From a checkpoint of a small transformer trained on Wikipedia.
Size: 13 layers, width 256, 4 heads of 64 (2 for keys and values), vocabulary 6228, 9.29M parameters.
Each number is 128 + 32 x the weight over its row's rms, rounded and kept within 0 to 255. Layers, rows and columns count from 0. Numbers have three digits each. The size before them is the row's rms in percent of the matrix's.

# layer 10 MLP up, 512x256, rms 0.17, rows 77-185, columns 128-255
102:140125178144135073110167096156110118117079107147170064128143151042126154150131123140116132160119150123100117117104104175119101149120142129112104109094128129110121156214113145148140106151085108158114099127122104162090158126137126102166077131124140138149144140150127126081139173148054152164114140102099094139121171172129148080143167137124115081094142116154031113116134161140126066107095
104:160133180130205146133126086122109086101132110141153116176123068092124124135132099166193154125107121211148165118140075095056086065127204090137088187143066139146109077185123209118143134097139118105175170134149117077125099082092139076151180157124119110129081150146144037138137110162142139107174104129111084101097134134102157126106105122163107116034112127141136152108164081138169124119144
097:115076132112119106150137139112174145147107141134129081149166187141137094105116064071071066157099081145101123131090160140143060120074127104138169142122110143115160115142146161173095125162157133080096112149198170131157093166155114147142163114116078093174169135072133138141112192103101209160058149136101126073140046162140077148131182109116166093163121116101123138112146142161211113147136
110:166087056155087121129040107133127149134065111083114141107137122143076106091157142140133154136085182148161088111108163194159097101076104070120163125102094147158087139100114139093116106144124130114180141088116127161075086145149090096121119115158152138110161130104195086160146083108171137074123109163139162112107164183099113161121070094101112160123149080128148085167127110095168189117127
095:195158109126087075087100128153094118070173120098169112129127136095103113143175145097144168133071173136126093147077128133142147139188142166132101083158218131134160140125101160113101164144110128135102116122141091159138134090100167119108090123161090078096181175137161148153122127140160128143166104116153139102133111138150148169069089179047104099135117120096110142102118108158085122181122
099:068104157117104152100120165133077122103116066126117142143165098095126132138149094223156125140172108098154124063113166082152134089135165172158159102157123141206147091125096097162146150123167118127127124133165170101146140110162123046142124106162115182093141135130130072135078142125131093188100129113145102110166153117112120149134141110137144146136115139153148158130146185170139082120125
096:142113086167102108135127156130129128178111143121118092218112138144042131157137098114073096124181101137160115106146103151140138091107138134182133084045135129107116128147137123200116123095150124123083107181098097145100077087118147141129132191116052168110163132107085122050161116135098161163124134151136061108159073108139161108146145101111158038116135116122158121130082054095134121122149
097:137181132147088117163105184166150139141097140143143113132091096096098125077093175159175113130153143147141082120078161097075137165169169136121143141107136094152036142158117066111140125068149124130127172192050107167075105153085127118165103108135130074090107097123132119139198159100167103157130158133169106177145060143118139126108128137092177121139116103152170116097109102152073129187151
104:138092126118108128146119086120116168067120169126101159141143141112160140138120166072090134105132162093108103130111080078100164115141127143071068145117115076136117118190191104124148120160095109082150140108162127121134080175129171079106108125152074077100115117164150148149128119087120162069126144153093140104038150148131134109225184132177102126198115111211093101094155091130086147125050
102:156168163105086118141151145146143107084105147117085091171150177246116146168078138120200130069124165134164138158163155121135111145148100137084147095088129158142148123112159127177125085124104172122119119115183125103081140163089133142070105137110078068101109157125173097072110154152123099103145183119220051196111154090094150129090107136137121157062094139080077113130129174104179061111119
103:157144154092141174061109152080120098154122136062123203165131161137125157104154157065101135104137138182100101207130137128126125162105177129167120144101151115129171117095198130105128162125125084121146120152130162147087122126106090120083071144139148128122141090091163161131045125169166124093087097047137144213045109187109109145122089084126113196120071128115174090146153154076097167136095
102:128110128128123115141100095151119105114133135133109174101086188130101131178127117178098144107107096181171131114106093084181134127156146119102121144171160124103098129082101165054024097059064124164113210141091085062151132192129123101156146199143143126161117097225156070136119100163109128166161125176144138123103075163120113104097049164103116112158125152140091148145116143121124095107110
097:164136139138136122102110122123070123058086165094143113129152197146158123114116164138071083106099145136103125140063119160092165180167081139108161095120103119123139146138120106190078146154136144158105109168134165112141135134127142185137105149172178146188145115156127148134124097111120114169120156043118135099107173108155098105079109160168202160202101100091115101138175040129174128086134
096:160142146128146110145141088087154092081096117121086136186201139129048119169140179147077117117138130173120040128093104109113130075157164176177116099204178101151089153133136135159146142142122120113121160120072102108134150141211120125210161117091088212107153113097134154117148131121122177139101097179176094118115145141159106137152143087123108128106145115182104139150135140145201140106137
100:132102098099088063148183138141112124135178132127106115138169090066145113071093130154159161087072175139109177155097103109080111121193151152143139127109165122119148106140125107139116102110167127163153114107153109112136197083092069132094127119116142148158125098226186121122138161078068197166189145137162070114092131079091088176109164108162216100169121140097137140176121111161149134123191
106:162036153201151170102127176135129126101103070116120132109094153141118137104052106177112086160123173153133053120092208144035119141128105121120115116140084142137099133128140059100194176143092093173160104117130132113068159118099129136153163159103188173122131092121129142151156116139115150131102171124136147138168117099180124132123131100166134125074160139111109105120142144139164075141118
098:079124154190115070068117144128094207093187143089137132087097156144113110140117138159129189121173178142157202083136125130085147123099104119198128158194142092138104135146177104189095171159126115164088161138201142077107119148139117172129136082114149114127121161128143140093114087162098051145186072093143092137169088093131136126154071157113123158197201130152081107090108121102088107148164
105:099161120154137105165144130131113097164114160091160132129146088158114127171191151157127126154154158123085175077108133133186190147123079088121092127065077056127100124174118159142151117087182134150156119108156111135052092112116200136152072124125150149144105103148104138078131140163135149168142124117183131083120108146126074155120109114155151154126141147175101094159161112103098158176064
098:157125110116117150165134137152159139139047067126149092152184110101080120125135128105098220151143138119179100103134136159128126153101087103120115138155144122043131102063176181129112086124136133085120128153122123137128069131148078109103164123140127047143165131094063065183215111181150132162140135162165094089146114125160122115154093153160078113106165090139172158107119095165149126138150
105:161143141172106103152093078128066211138049094137114114063125084171097143120147135140104099131114101149141116152139129169127195103095130092134111091126137133127137123162108114124087138178133140227095191136113122108087133142112143135148188111106130126120124144128130147097198156173115141180113155163116148085155103160109161143126141155121127165109110128173105085179142092109127128117174
101:146154118078140139116130118184117089123140103193168112144091137124095200109135146130148117127090131100085132180200149142101148118145097179167111136122108123141206124095057121143130140090149124076097170148180159155138167134121081101063129134174096096095152097145135118120148196124136092120153071095128160101085152120157090143166104132106110170096156121080115094091167149125122089147127
093:145120191079086166158124161153093118078179137098117184098077143100129119187125141097079188154103158127167089086120102120122100144133142125143146127073139128092137170088151113133133186141142141100184110105079142172092138129156110141129140100100083123149081126157120139197110117165095100164159163141154147113181123122129125130037186117096147164126173066151174126109145123141079156092140
108:113163156114106138067113133136132192100122125107200111146160122119121109128118178178142170154085132139148069159128104143161140118141117143145089120130091107124088132110122116149168163087118090128148071147105099168136182183131083132140070154124118111121164135117109133193125144175145057129140101170149076112139141121146120090071176182124095170175155112113157108126080147146169139137129
100:141081143092109135158165134148099114136156091125092092084087080150128176106130128154185139112094173144079129104164124151157107120182162131097151120164154138119162134100090129104157089172175091140120130090131124092139104135147133119099098136072038145150098132137083164133087169081079118104150104195094183144119138182144109197097132128076178098163116081195148149146114140059200087194116
098:140123071140118139106073128141145144155103144139165094185164141149072080103114135068058144118144158097094090140136087172122160193141124116135117102139149114130121096185031101157091076091136152166090157123110092139095133103183154108127171125166091121140136129142115168169133128125132136135117102155101105134130206111104181212150125185167174114140144143107161128164126069109179190140137
100:152095145147131135077118143095116138153094083131177106150100086138110157104115097132184175140124113120118118166100097128159146139157174159074121101120136131105125145121119126178151149185095109184105138089173165145151122170091146150119062048113137178200114138072174114166115135138122165132111132157142108176125154142074197147118106079168181152109111102134158162112104136151143140145137
090:144130125116126089108177125101155123129116175119144128134163126099122149122088136139168168155097149131107102080182142175083081124128143123085046088173165109115114153065166144139128148152173184083136133044196148114152106151124135096156159073116132186125148151070110113158171132091132115046098153138096211164148125154127138113112109090131115082133176133212175115127122097181142124165149
108:130123111186113104142041136013170145105136154110177128129164090126184089111142127126156190136158147122109127113140078082139132144169113069088140166133111076068143117134147088155084076139130146133200141077157091045176167137078133136110127154129091117104085121044122109140083133121101105181128100052144117135138150103132096152130137107157136125177172128129126142143132157166120105137147
103:155110114065159136145154143089129101094178112146096123134115108122106132129118155126109141158162122150185153161103130080088098108155140157108170148108080144091175095109032145142166097159125130165078130101146105120107154099136177117154073119094087158085089112153173065075156123103203105136101120142157154130154138128082095127145183039127170166154193112154106109148123188122150153120137
101:128123112153109117165119091166116134064137149163159143137118158109110088189154144093138112134173126120158122124176075151121132134142147117092179149147107128195122129132124102151158150183130135135105096080118148188127195176076101124155122151128122139142095123125134152130128131088107139153122173146135127108169154094078153142094114141174153100154116141105130103122121122111148125112053
095:136136104125161143108104146104089134093101145093146195190140148093138129125133094115157097138122174125145093130142168110122098124104096114142147117129147151087127095188098151104065103137104144162080159138234141151151100116090119134142128149089135228105098115140117086114140139155130125105104154187096161131065086141216124085122152173123172096092136123183105033115095122099240150096128
103:125053174152107149055097114120084153164184155133157185079133084158113113108105094127143146153082164132099096157167132039079090152097154165207145097146148159083117094141152168053152112125126119096194148120111142127150116112149145122122064112112127140161125142156182134082051184095179144120202097092133127130105189118093096126148160141104135069146142148126104110088134144119113153149085
096:133144099159100075152116123142111076163081109070111132144168141130159167136153117148049075078139136125099136104106147117109139131111126102171133119108131132137154144139136107098171101093124093114092139161108128082144119164189132104159038091117095085110115114126092104129068094118129102124136176162124117109139100103098138164073141143102145172151081108121128068093125098123185139153090
094:117169140123115109139091086136086118126138047134098120114177139134074081131143071130103188165089071067103141113083088103152097145103117075111099117093129094142154167070150105066081109170093131073102205102165136135107102131162084079127135094159141150156084091150091157165149086153113115089076139156095140132106124127119130138204116099088172141105094178086148191131159130197118138162181
097:172154139103099135111132142133040087160144145157110077130110146115080130145120119141050104081142131157135092094128092052141132212172137135153188118114110100106094123102085163150159136147161182132187100119135172149064110118100176144148125184150101137153111101098123123119110098095132086114112126089198067136133119122139171107184090090139122139161176129169154094126115117120106095155159
109:133138158136131155115107142129125117116115163134118140131055123127110133117154149149095118057144146163143142109131154130097154113183144110061185166069104107164157157148099117096094118161157108155165116105097133155156121115139144117084122111176112126145140140161135195099140126075162145208113192180164172190161134119038112132141046180120155137136121057143097137129171104121090105121089
103:120131147131157057106170068145123091107118115100074135110090138177080140098150130158101174123128116128162137136066117082130129114122131118120134186132154189125146175164082102166109184114145111175207182107158146098151138166075142103171135143136131120149094129129139130185151174119133132183084060141131150150156123134138104143101103171112062165105119121122147136130137090110143111132165
095:111137129148104142173182082141136122136135104079105141081138123116079083149094115135067122109146129115192171108071135122125093154137101073163088187127136138133156117129105157143126140080116153091088130220125117110119086213163123121117119136059095170093127137151109142141108064139125090109090143135185145177111151129125130180105169183175057150124106147114107088175143160130138128107150
102:145116155079102137163127120178121082150176101112099063140116136175124151136158132151110198121145099173084073202109101134059037131143125189112178152154187117126116092118114119155130100144113134171188157164118118084133121107170119153157119164147143092198099084135126117152150140108048119107093124127173151109148127181137142134175141144138122125113117159136091109119173155161149210085095
099:124145112155188081149064129123134198169096125129109126148094137137194126136166162169198147101108174094141155176156129113118114105117113117112160153060103153150133128170070167187169140131118157218106200133080114167140169156118100148168137161103147113133130140197094116124164143159112131081056124080122182132119167113104124171144142174081126132059105139150078136131138129111143111160096
096:126121126141128099160114110138066140128159162142127163193136105142167099151122105124136091099113106089136074122127192112121141155149076084138147128140162193108180142096094154113146167096111163138152122107129137122140144117150108102141119124141184090081134088178114142115157104161145114149140134121154174104083121138156108131080182137150179167061151183136119113181067136176158154154132
093:129169136153145107120083117124138129155195154118137128125170197245165109112151133108149146128076138126112096147124076146187130131167085154086106239108139180131105176117113112170151134110159088129084123130136124099111139172136206147100081119119161168131154121089119207090160103102114135064132143110108171110098149175157108088168100153196148143137151140198131129115101167099105127080133
102:154143127152140070123139048142157119088077138156126137153159170099114140069123115136131096097166139117107116176136150165133124123150101136125177160150170118140078166193132122109114111149140087069122122111161179090097103116134041181164171073184145151179147152174200152073169167160151178124143112088166146068134134105134136172134159143152123204134117123146114116085153127089188074094183
098:115093130143098107101140132121072130087143153134116081146178125127095149090153138180141075166137143121098084155092093167153143146111137136120116147109155118113136188115079101148153167133170141109124160113142090110126074152131106114160140135100091106127041155166140145125110129113139141034109085130092135109148253151148129178087190113044090108165127113173125165158141139125146104133092
101:145177074106154090135099123061104151107142121087085142055086116152129148159078112130133168099117061126114145060123175108116142103132092166165149144122057076105132110074108076116171168177113141198076142109117175188133144156158100146120163183149089187132202130068094129126152153113067144167115135127099139131054160149105153143099133078178102126141115136147155111111125144166088095071118
100:184042167085145132094099155124132108098116178124184122140161116124112111113108104176137162081107103142111151089133105155108156113149132142061130127088092176064115148110137081133125102131094106135157112154107194104114072185145169139144133143107166136199095134160070113123127166166069180097099088123105129142202103132078122166091087091124169079106121134176108232139142105127124151199125
103:071110133153128110079174135138168132129169102102090167203110158083088150095164112120146169122144137124173138156073154103133104130158162143129133097155035146156143109138150145114128091069159153099104129139181128149161133157157115124079143141195122088144202091093129088149137142101136141056111158174130078109137128051135130132087150149135114119133176105110154173102095173127126192194093
100:177108189077107170118097115136145144077121149136150183127089162126107095123114188122066120154186131134101125132152086165101125143104111086104132123111168142126114153172100126123130101079079122155128149032045134141109089057090119145103093090147165118148132150127100094119180134138055147109159088164156160138121130141083093168121131134046083111125111121161184090103130077104114095081150
100:163157160156116141120117101111120137117147162178101086083159193127103140101088084183165115114103087155129143178156135177071126133118119152101120118113144116139132173142165122142093106168153097237187124147165144152159143242131137097183186161150104127054164167133092175160141143101125129098161117146165112129079127113118160173152139069144123129078129119183150121093071141112154102085106
093:174178145107066146110089179088114137157153105125169162150149124120112133115165097102085114070092104108157184158128139128164140153099141140204101150136178147159134231121151126102118159169147145188112163187147150105110116147121067085108156097149128107084131102126135102171148138163067135174165119148142140141189108158153150129106070152191131139113141145100062115145107094046062116089153
097:171138106131170110132191144194115143126140148113163057138130146084125144077086156079125157125125136106168147113074101155171134158181102105169133127161138147102070151152132122125143139139133142165092147181086182105131150100110106114033109161119206167103148068140089124089089126132100076095153138109054140112180144104080122076166130129141164171135162111172146148149126063162125109125136
106:141152147124205068148136132207115138076143090154155152150152118112147147143177098143188152155114102147157131148126145101137097088192106157101127135108137177151134099173150173158160118064105128161169158137136141140128141174161117131146061142127115155079202152127088093075104168146097082131131156126107128162152090171192122153149121117112162154126099109101108176123129116115156131125193
103:111087157106081100176161139122139145170116191110117137152159100138135158067116203138141137083195202101126135126120158113122086079070152145182147162159173119141210157082136151161124121118181156141096061158142116158135134143148111070188097067111103197163122116126123089125150064173138140112130144172085226086106157097132122115116155176155126102128179148140142135113150112118075155127155
099:110138163121167124135090086131188156122091081120150114166077114117116121120145136148093093168126083135055114123122138192172162106112106179102110115154092098147114162132093168129155137091137098177142157139127142113161000078169104191120182142119092206124149146192195097116138095100131100133154135188105158123196110144088118113104119172116178120074158113102156123137153187109110157098138
102:087136156084174126086126139123131151117080119088104063097133121111085178132092085156158171130160129196124150158084121237174129158102118132141135179168073135142203114147054068139118135178108105119109134085163116107104168150151140072083105157079200069150140144073121171131098169136143128122160129132127159175101151091148115079171189150118103163110148147166150112157144107171153136106155
098:118076128139156124087142168136154127166153123181139136133113113116131135146184119130219134117145134166136146156096064148136231205089201106112134102078168182075188130111103167088138133194134124186141142080109159163127160110135100116067152154128135151117143156124143142178177123105115119128116087142133173063135104081089134061126125127097137146091170099145138088134083159167170210171123
105:120121160200156138097141121114107120132124080097159161174169099151085151119150095145111137163109106144088089074144150104072133174130057161091101052146113157132090122100090154160174184152158135123134080077121120156152181108162099090122138165164146105105109169187071062156120116135168142125112187134161155152140120185138089148162076146138129100067095093214148136124085116092128178148105
106:199120115163130125127110156105138097145128098121195091141158181130185081170103092091151163144122204172218142136144152133137137095108111127149104110149091117143077194110100087128099106124119163131117142136077128101130130125113143167125136118148145163107070083125177114099141159147154140060099125164111090088129144135159114096159111099096120103087171126099110142119138114106113142121185
107:088099145166117162113139120103115123180082128186095153159105135094120175134144168039107178174113182147197131145141158067039124132179126181123027173077153080138134105160112106101082121135157064125093150104136132143159113194095130140169082153120107106134122071111086165151093162093123106090072183180172143129101108167130148145069134160128139116108088106118068129118087098079116152132122
094:112146107192160129125125100157137149101119170035116123154058121116175076121087043150114172158054103088152104147131198105083120116103094086143113102145103107177156154097132103163194057119153092103061092158198144171127125133126096181128121132082129147080088125090120150153174128124117119113106105126136158138175140133159124129132155155142115128196133128171102174168165154201152137130120
105:121175162083134114087130140190136186174125151148077127136152129121099112107154129087111094121159193072138150107120107111145155143125126152177160078066164143153115142109077179115161110166125156143133110138166163154163138110024145083073140161122135169136111136092099127165124081147120170108106159119118147150124006128148131127114105078151174160198192085109138129107157144162158125191042
107:131176123183172097047170137100142110137164099093066142160141098158190120155127129213096137123094088087137118146130132110082144092157092060169200166167153049208099155131134151135163179118121141103090111114150115109153124144123098157118136171132168119158109118145149101165128146135098124146183143107103133126133183106102071103173110124147136101098104079142125095067172085123117066104131
095:170115162168113128091061139154138090098136103149200202151127123139168135139125138088141140215178189131137119152091138122162121133149109142204118078125127067118129110135117152167150101132139118066097129141102111098127138120114117165159168121092130176128114099077168127110176124094123130160138173083144163140102175083094193124136156085186126125064095169155154164096090132170138161133111
101:139073129189122135134142134139082123112138162157091119109174113094130094110145075175107157133150166160112184112168104144111152184145054107071167245161129134125167095171105140131117122139184126140144146089143175138069126185081116131125189181141098150121134101175075139109114158160132121111156127093112137145088111126079131177142158144120132125175121090104136063120144096161106176175184
113:106170115137097139154107153142140071127108081100163074086107141149098139153143127142160119127120101148095130115111156133187108146134144062163119147086118128089150158156109123134153170104147139156119152088151140072172138072175209092155071096161116075135120082120182081182117109134148177144118146122119135168135097141117099118151078158093089079168121179176088074162120136098127127118135
101:105097079149114144142133129119095202088096143118126145149161176121145143184136182171082081087198123062081118117123097135122116135115099111139116152078184130089127167103171146141118098088104075107052100153109087090122073113141100165113132096083077061200075106189119099113123156114148145103101123111093182162150114149127041172027201148161132139129080111123090137096079133142130109134156
103:137107085156108113105162096093163134192100099084199094115076079078151177097159136088109138120138153153073144082145147133112177101149088137091162115120184021130069145058122081139095146167112111093158123116151159148186138083095124153123112164108118133131131047135171147143145142133144166076158064118138122132135134161153169113146136133149163110125157100107130118151095099075052091099206
100:170094114151156128152124113126167099063115049137108104127141104079108163070118158144115094129126166129109178082081144165145176129102117181153158100143162133194110106144122100118112103092156130109161130174058143117129117171089122087072160095106132172168078127131177132095134107110117163116119128133186140154158149134122148143100115077137133049128134110166148095090152088103134133144116
097:122109141130100073151112100080131117151143120105175110132068136145087111162074134147144160137139191093088155131148073109081139082160139150131117119160112106036116150114106076133175125112137141147140143166116101101073168086161166105143085168160118131089136160074131205158173153070143105089079137112072193116079128121150119130110184045105144124160099102143145179168150098066149130148087
092:100100139160124101134133140128109102139158118192123103108153108170168141212131120143138136158141124147075100152181148098155141111132089156151119128135096209170103114101153115047196127126122159083159140074103151163134147125153114114135155147160098092116100116067090122169199137143161058138134153121114143068171151132085152128149113043139162119107062140191149155140135159207129057098208
096:164089103028135122113146119129166144078090113096125114108121142140075131139126112175086157150165065107133162143088120149184142182110171173118152099140155128150116164148152123114141073142156162167108128078087155141148108161167136197110124163156134170127088107122090140134162065183153115148148135117126166091158078128162111155150073132142142062173127108110157187174108115140063065103094
102:120137110160094107127132104135130160147110129114144091144114100180178149158189139141097176135132069144128128147134172047110157083079167123159149122163204057103203099136074123085097163145151121132147084121133168114184172149154111078050120110142143130132132129151100130112128160171177124178156163124144136113116085123158163123115130160069103161057109119154155132128128200114186058113128
096:142124082122142128128133108127129109130096106142179098120139213143156107136128154123124143138124070171099117136132132081064150162160095136061175118132093104131088130129148146090115141122111125129094145113113087122149155148109070094186176129155133195037161088107115151054143090092103117080105094139126150057092112155166189122066109122125076102123191100129150112150169139059110091175121
096:122160104084118221116147178083098148169130069133025116177146116163156147090064078116103129119136166145107109142120132126128142120132118164117155117153116096157114182081085062120163153174122093092079128128110123200172117136077160124119099103183151091187123077135097080126148127173099074101115198138076151128166108119154059060153166116100076096140096113093154176119164166086143133154142
106:115123144189165078156116094117121170112129198086080148089164170075156164145141152099140211118141178089095063114123172132171181097125140140170099137168114062121175172128119113174112106061171114147118110153112162131139067103135124135147091086146094123124111043131124090124125197134139124096128155191157175100119124160095096171115158105126097157115100128094141163163084129181128149182200
110:113160122141123117185180148131119119095129152109140166121131175143137082135122112089118117098150170112086153139097168141075172140128108100130163185127104118181134130104115183169147125085175095121170097137089094116106113130093061122095138149092168144190145190059142172154099097138144142189053154092131135172154090118145097155158121154136184132135143140172096131134110146111123161157192
092:151105080149151073100141108124138189110110101142119120075121098146189085073084082156151173170102095152095153104178091115087166114082103087154110058092157131101170139116107144077132135189166152142092111081131126171102095161152122139160134119144139130110096120091163088113164165120100189126171158187140118183186110103114135155102142139119154159169104162114142093174104088124114109153140
096:123080107161114142098176149100140120119102135100125095146132101081156176080118106121135076130094147148133118176152139085111095170156147140110150158167075085153130124135205141116133178121074096131169113113061144182061100128126088123095185120159115157135107190145116140139116090139130144148100134108184085191133172113096094173122100126150128116129102144150168172207123151080126142134119
107:118132123215095083153053167137133105174094071096132102184163139093128076135123236180140143076092102079120079097150191120146076132123064131125140140151150120118077123161123097080158099154149102134091139100160158111165069161096118164138165129096139118078132120136076145135114151117153100166171196148154178144141117086094183170107118171099142121174130128159139149090091115104110159148069
107:119114086128160153140095146111151169110120116141125145142158123148157108118134126202193160059105148097147090145122106057111081128161101120107163142158140099074135089133053139156134084114089095168119167190164150075093074189112163203154180106115106100120068134134104121134094064146183089128108106109107158149115154143131167108140103126142135088146155163163128088104165188141135141107136
104:121151108043152151153098108129123137103163115184111136090105147127143164125104062095139104124145121126154098101131110108164132134086105123135112167137124115124117099097174123137091158163061177123187152130089094172165139155143112112117136158113164136077135131090110110114140151223164103112128189208184090101086150160123196112139094139114107108087141159105149126112156122130140115060121
101:123194128144104151131127100137173142143149099163140080127200125181104121135119211066129141126138131172114115054153160173115130197133152168130112129109146129137127145132157092109144222123095136076108192123103143143128142109128102137118142070129152067107080110125121164085172146113156143138183115121139126164109164186067109152059191122149133068126154139146096062145170144119153105125081
098:128073089119155167149101177151110155164092057157109129143146127142130141121120093142165145140196094137085157194134141090104131106136103187173173154157184152096153097105134139139140155153106128178131141069123079164075129010119126189134116124067109117123120133151116096114132091110191150166165107086085155101103123157105036116089085170097149148132102140124149124136195146201176143099107
108:119142115151133163104113124064119148170149101100084065146120058137187126161153123176148108105132129129071155145137142103082181150195159122165175124152139143133165170129123077143122105147154138191115171142131128094133057177134093030087158136145127117145116105101082124121121178106185140096128189134117100129120101059139106132035169118126123146092114183077148142160146130137108088140119
103:187127088134077070107065130109099099148155146101130110063103159145167107154042150153090152100142116141123060107132136150074111115100114162093122157118128087109167096101076104122144181180129121126177107105141148111111112153133111106117150164173179119108059128142151156141061106106192128175125124075154167115142086142097170198194150122137156152123142126114156161079132126132166083122156
108:112087137116162086117119074107143155135157105171108143138135196138135144117130098119144095093120160149126143130155179110163113153111131121142138155119123089171083123108124171092093099148129166194072173142119109217142167119145105146130129100127123150103119115116150150147211103139196147121098114129170170151183147124146205096138144198137104107134102158125113094139129091135055128142171
102:081110172147147114138106078139117127139122110069140096161095138100116152136174062065109147105129102128115193149161152110115133128154097131120136108116038158141170236110118146161153116163164161127119157133165192116137162137125126107116120104187135127208124123137142121078161116157166145149102107117158081167140125128135094149122094127071098131110154162173137132209136110158087137167124
097:167146131149143094094108149152082077163081139196148144181129093099130141189113122113113157097149130166133152113160085097113088148154105075125196120227139112122059123160162157070063146153082170124112125164123043121165116129178140138168164153107160085090151077139152071101090129139128141114116119116144129141147183124096136068146099094107113140096114078107106078090188139109151129170144
104:126125167142152117137153153116106113172106176191167134108150165106170136182063185114142207127115094131185169133145113169170109154186122148108079188095130114105116146107136109165150157160123060127129119148131133172105102130135153056068165130135148161090173119101160145062085094062133164126176146172185115126138115111152148127115128147142107135150119066153122170159174113076096126162150
097:149115154110120099119126124174113188100125117097137175095103130106063152190131180143116078073096191164132144099106139118130083114114182139163063125108196130152098133118141155081113133146134089165083169156106082160144089100173082112132146151072100181100108120134119164143024136132110099076127148102100176101138155111120175115154134141058145116098105179116133159160108126151144139102116
103:163091140143129131101185128100201098134153112111165140100124152204092072089112102125128149092158142191176146098146135117103114107116075119111197138167084121136170117131146166118097115160060108140137158163124099132200151143122142107131132103188102109189134175144079119166142172078055071178081145137147167160077168160161127121062090155137134080160179167122128099073117120097101134113155
094:101152075105075178146136082150094130155110134141103113171099120092150129138144125184143109092167093126100121144162164092086097096180099140096156088151117107097175032129162093127162121067094114087123130150150093103126102111090144104096094155141065112100093131130104134128098156131088127129141162125090046120098190140142134185127144106076097101198058088093099199170130104106139122099107
104:114122169131142186114147091107088130091093144169096165105108121098144129142138148109136105130147102109141096130091139128129100106187081125132132161112123073095124125144153118116095137064147141139157107156188116083110084165139142136166097145050076132151184118121114175150079026106096137120112122112131120111137116097081138146102150087111161091162157161073177112152129170166126154050093
103:212065097124130166109099169156059130158093089092142168092168189134093062172137147122119128169136142146119170136159127120091139171108172169152154185134123119115128063159080164071120105137095138129084149111190133139159118150141132148118092129111124214117089172163129166098146150153126148138096131147047081185175164118072111127102160133164115111124145069102177123104147158142121119171061
093:103149160108096122080122102164106153107130169124180132153161209137061062111084108168133135083119130137115151141129173095134105124085172096157083116151111117138137112129126127098148101134173160069163146088078092085168066113076140141083189155139138077097050145145128106108109148159102205139083144107187100097119158181152166160103153120103133116125073117180089128097118073166129135168121
095:161131188095098076132147145125166068153091161096108093119152101115107090138108136104146145092147136079203137167114124132148221107113127142096128113138179114136101126225159128122169155159117182101126076138082144108067104150107110134140097105185175189145059167057158132173123100181155087151094111063103117096126151137135120156112106135134188148105085156140146128127124067161173081120149
096:135090091095090134142135134156127113243078109125105143109123132129122119112119132110133099165160094203161109109095095121202120130125190116139170155122125144091120102192183119144158142066134110156071105114140129161112090095188163108057145147135147030124073112119168124144181069129171078076099135119123136146134145138121133068116148156161130104142137142080145113180136100132170139116169
093:163123131121087136160112116096085119156095172139120091170108144147133206152102113121122086132140118047142080112155099127167126150072113167125126112101189081145107071098157136083169107153169147090136078180124145167151112135170089140091083143165148182147116168131132154108128102103129108146080123115119153129165078170088103058133102111146145062171141076138111133212079084110064062164166
116:136119133055084045084121159111130122116115079123082117159161147134119117122114168145164164152146130103164132080147116127117124133175176137090109093062093057174173146103095143144119137177076161149099113079095124121100070083112142122142141093149130126161205167108176048117075071137071064105113119148153134128135094106130147155113159152157170105135190110117113068123200085153133133131108
102:177156140122126114100135145190149152146100138108137143138172151142127232203116150105098097077127133054107195113053164150111122177176121126142130140145158117128115158198149064053163131159193122112058113145126056140154143164141190125138170139124101118148194115166141140183145117150149138187100092154138115114158132072103105113049122107092128102169139150096150126109165130072077054142135
097:156120094079180147178123131084069111134183051128190139152082132146129110164153111116144179095124147104070083140169114146142107180117142178136120115130122086135109156161092127106128100163116134141117134159096192172085151132124121130166096174181122107089133118150104139118147167098111110224111129104092140111144151133104152132155123124039112130109202135122102104208112093167082068136143
096:101156123135101127091188065103150078150109107103153132124094148188098112141120175142097119132134186247144096140075191164140069133122093134093151163165138128182127120202124091080075121166085120165122130122121071099201057170118139045106086110094144186117161143149103145120103135069124089133126159136113176149132085128165158064156163155160160168103141124149084120164140145135106098074149
097:134146117138103160149089165147091132108136145152139074127037076127104154176093177101170128177192096140150110102123113125062111201144128138070156110102128142062138130146126142116095133129104099104132162150141110112110087070113077174130085130106111123109146106087169136153097139142113123071127100124144107096147114027162104115111091162119156122163176097111165119113194043068114147132112
100:128209061091141124131144117133072181131148162146147117150101128107136119124104135132148135125140124120109109133131178088103124204107138120136143132137084155147217074155126166119166118111143082143117132159150098104151131139090143060163123112130120046127150151118130143194173099131090147066125161102125142115181108159134117138147125085095066133148132098088182116134145180115124177155130
097:160140172120175142232125159127148173069177136106099126104129137106124098138099141139142089139165135102134133164150091070095187126107143108133144167168152115128084150168114150156137128113145085139116084030095144150079067098161143101082077121117139152192063174112154103108117189104143145132101128186195173101157115117099082073131149104094170161110145095162191096072091126166092145123124
101:053144126107113143077110161168090109081154176174088151109110112121169084151114160135125102160142110161115134079100107116118198126114146110124105121118150226146142067116139136130125167094173106120061197115145103151067132118067115063097195148119176135047129139183166151190108164146112144139107163096106157138102100125188070075113114142123103164168145153153090149118153093171138123111119
089:176100109145117170153143050117085093166127082149136085086171079158072153100092110165149125118112125120157109116170067133097101104157141206125098147157137144119103173103178148171114150189148127144104073141072140090117106091105159105130093150179133187095151158068058148109115098098127100105155133140135095083136063152127124174124073166127134204201148134158087106102143047206141086150075
099:141136082107141096106141097087093168119171179116131134148120127106155129135099142113159142173121092138110149089093148176126102122165125157090091196154065178098084153132119103162092099105119067117089130091084146143123112151071115126063160108089144152118113137169061089140122110089102189095192131090080113101178171122095142118115126113076127093147102189167116138124134174107096088137170
100:164137175108134134136096142105144144099122153158102187117166154166119174107101133138142104072098100149149088147048204136076150164142067121182143137122127141089118138166061109140189128137082105131086177112142142147150124098112141178128176088118157078173115167134041166173133121129115111133109174191153118092131183126168108137110145130148146139102115135090138081056194107162114098158096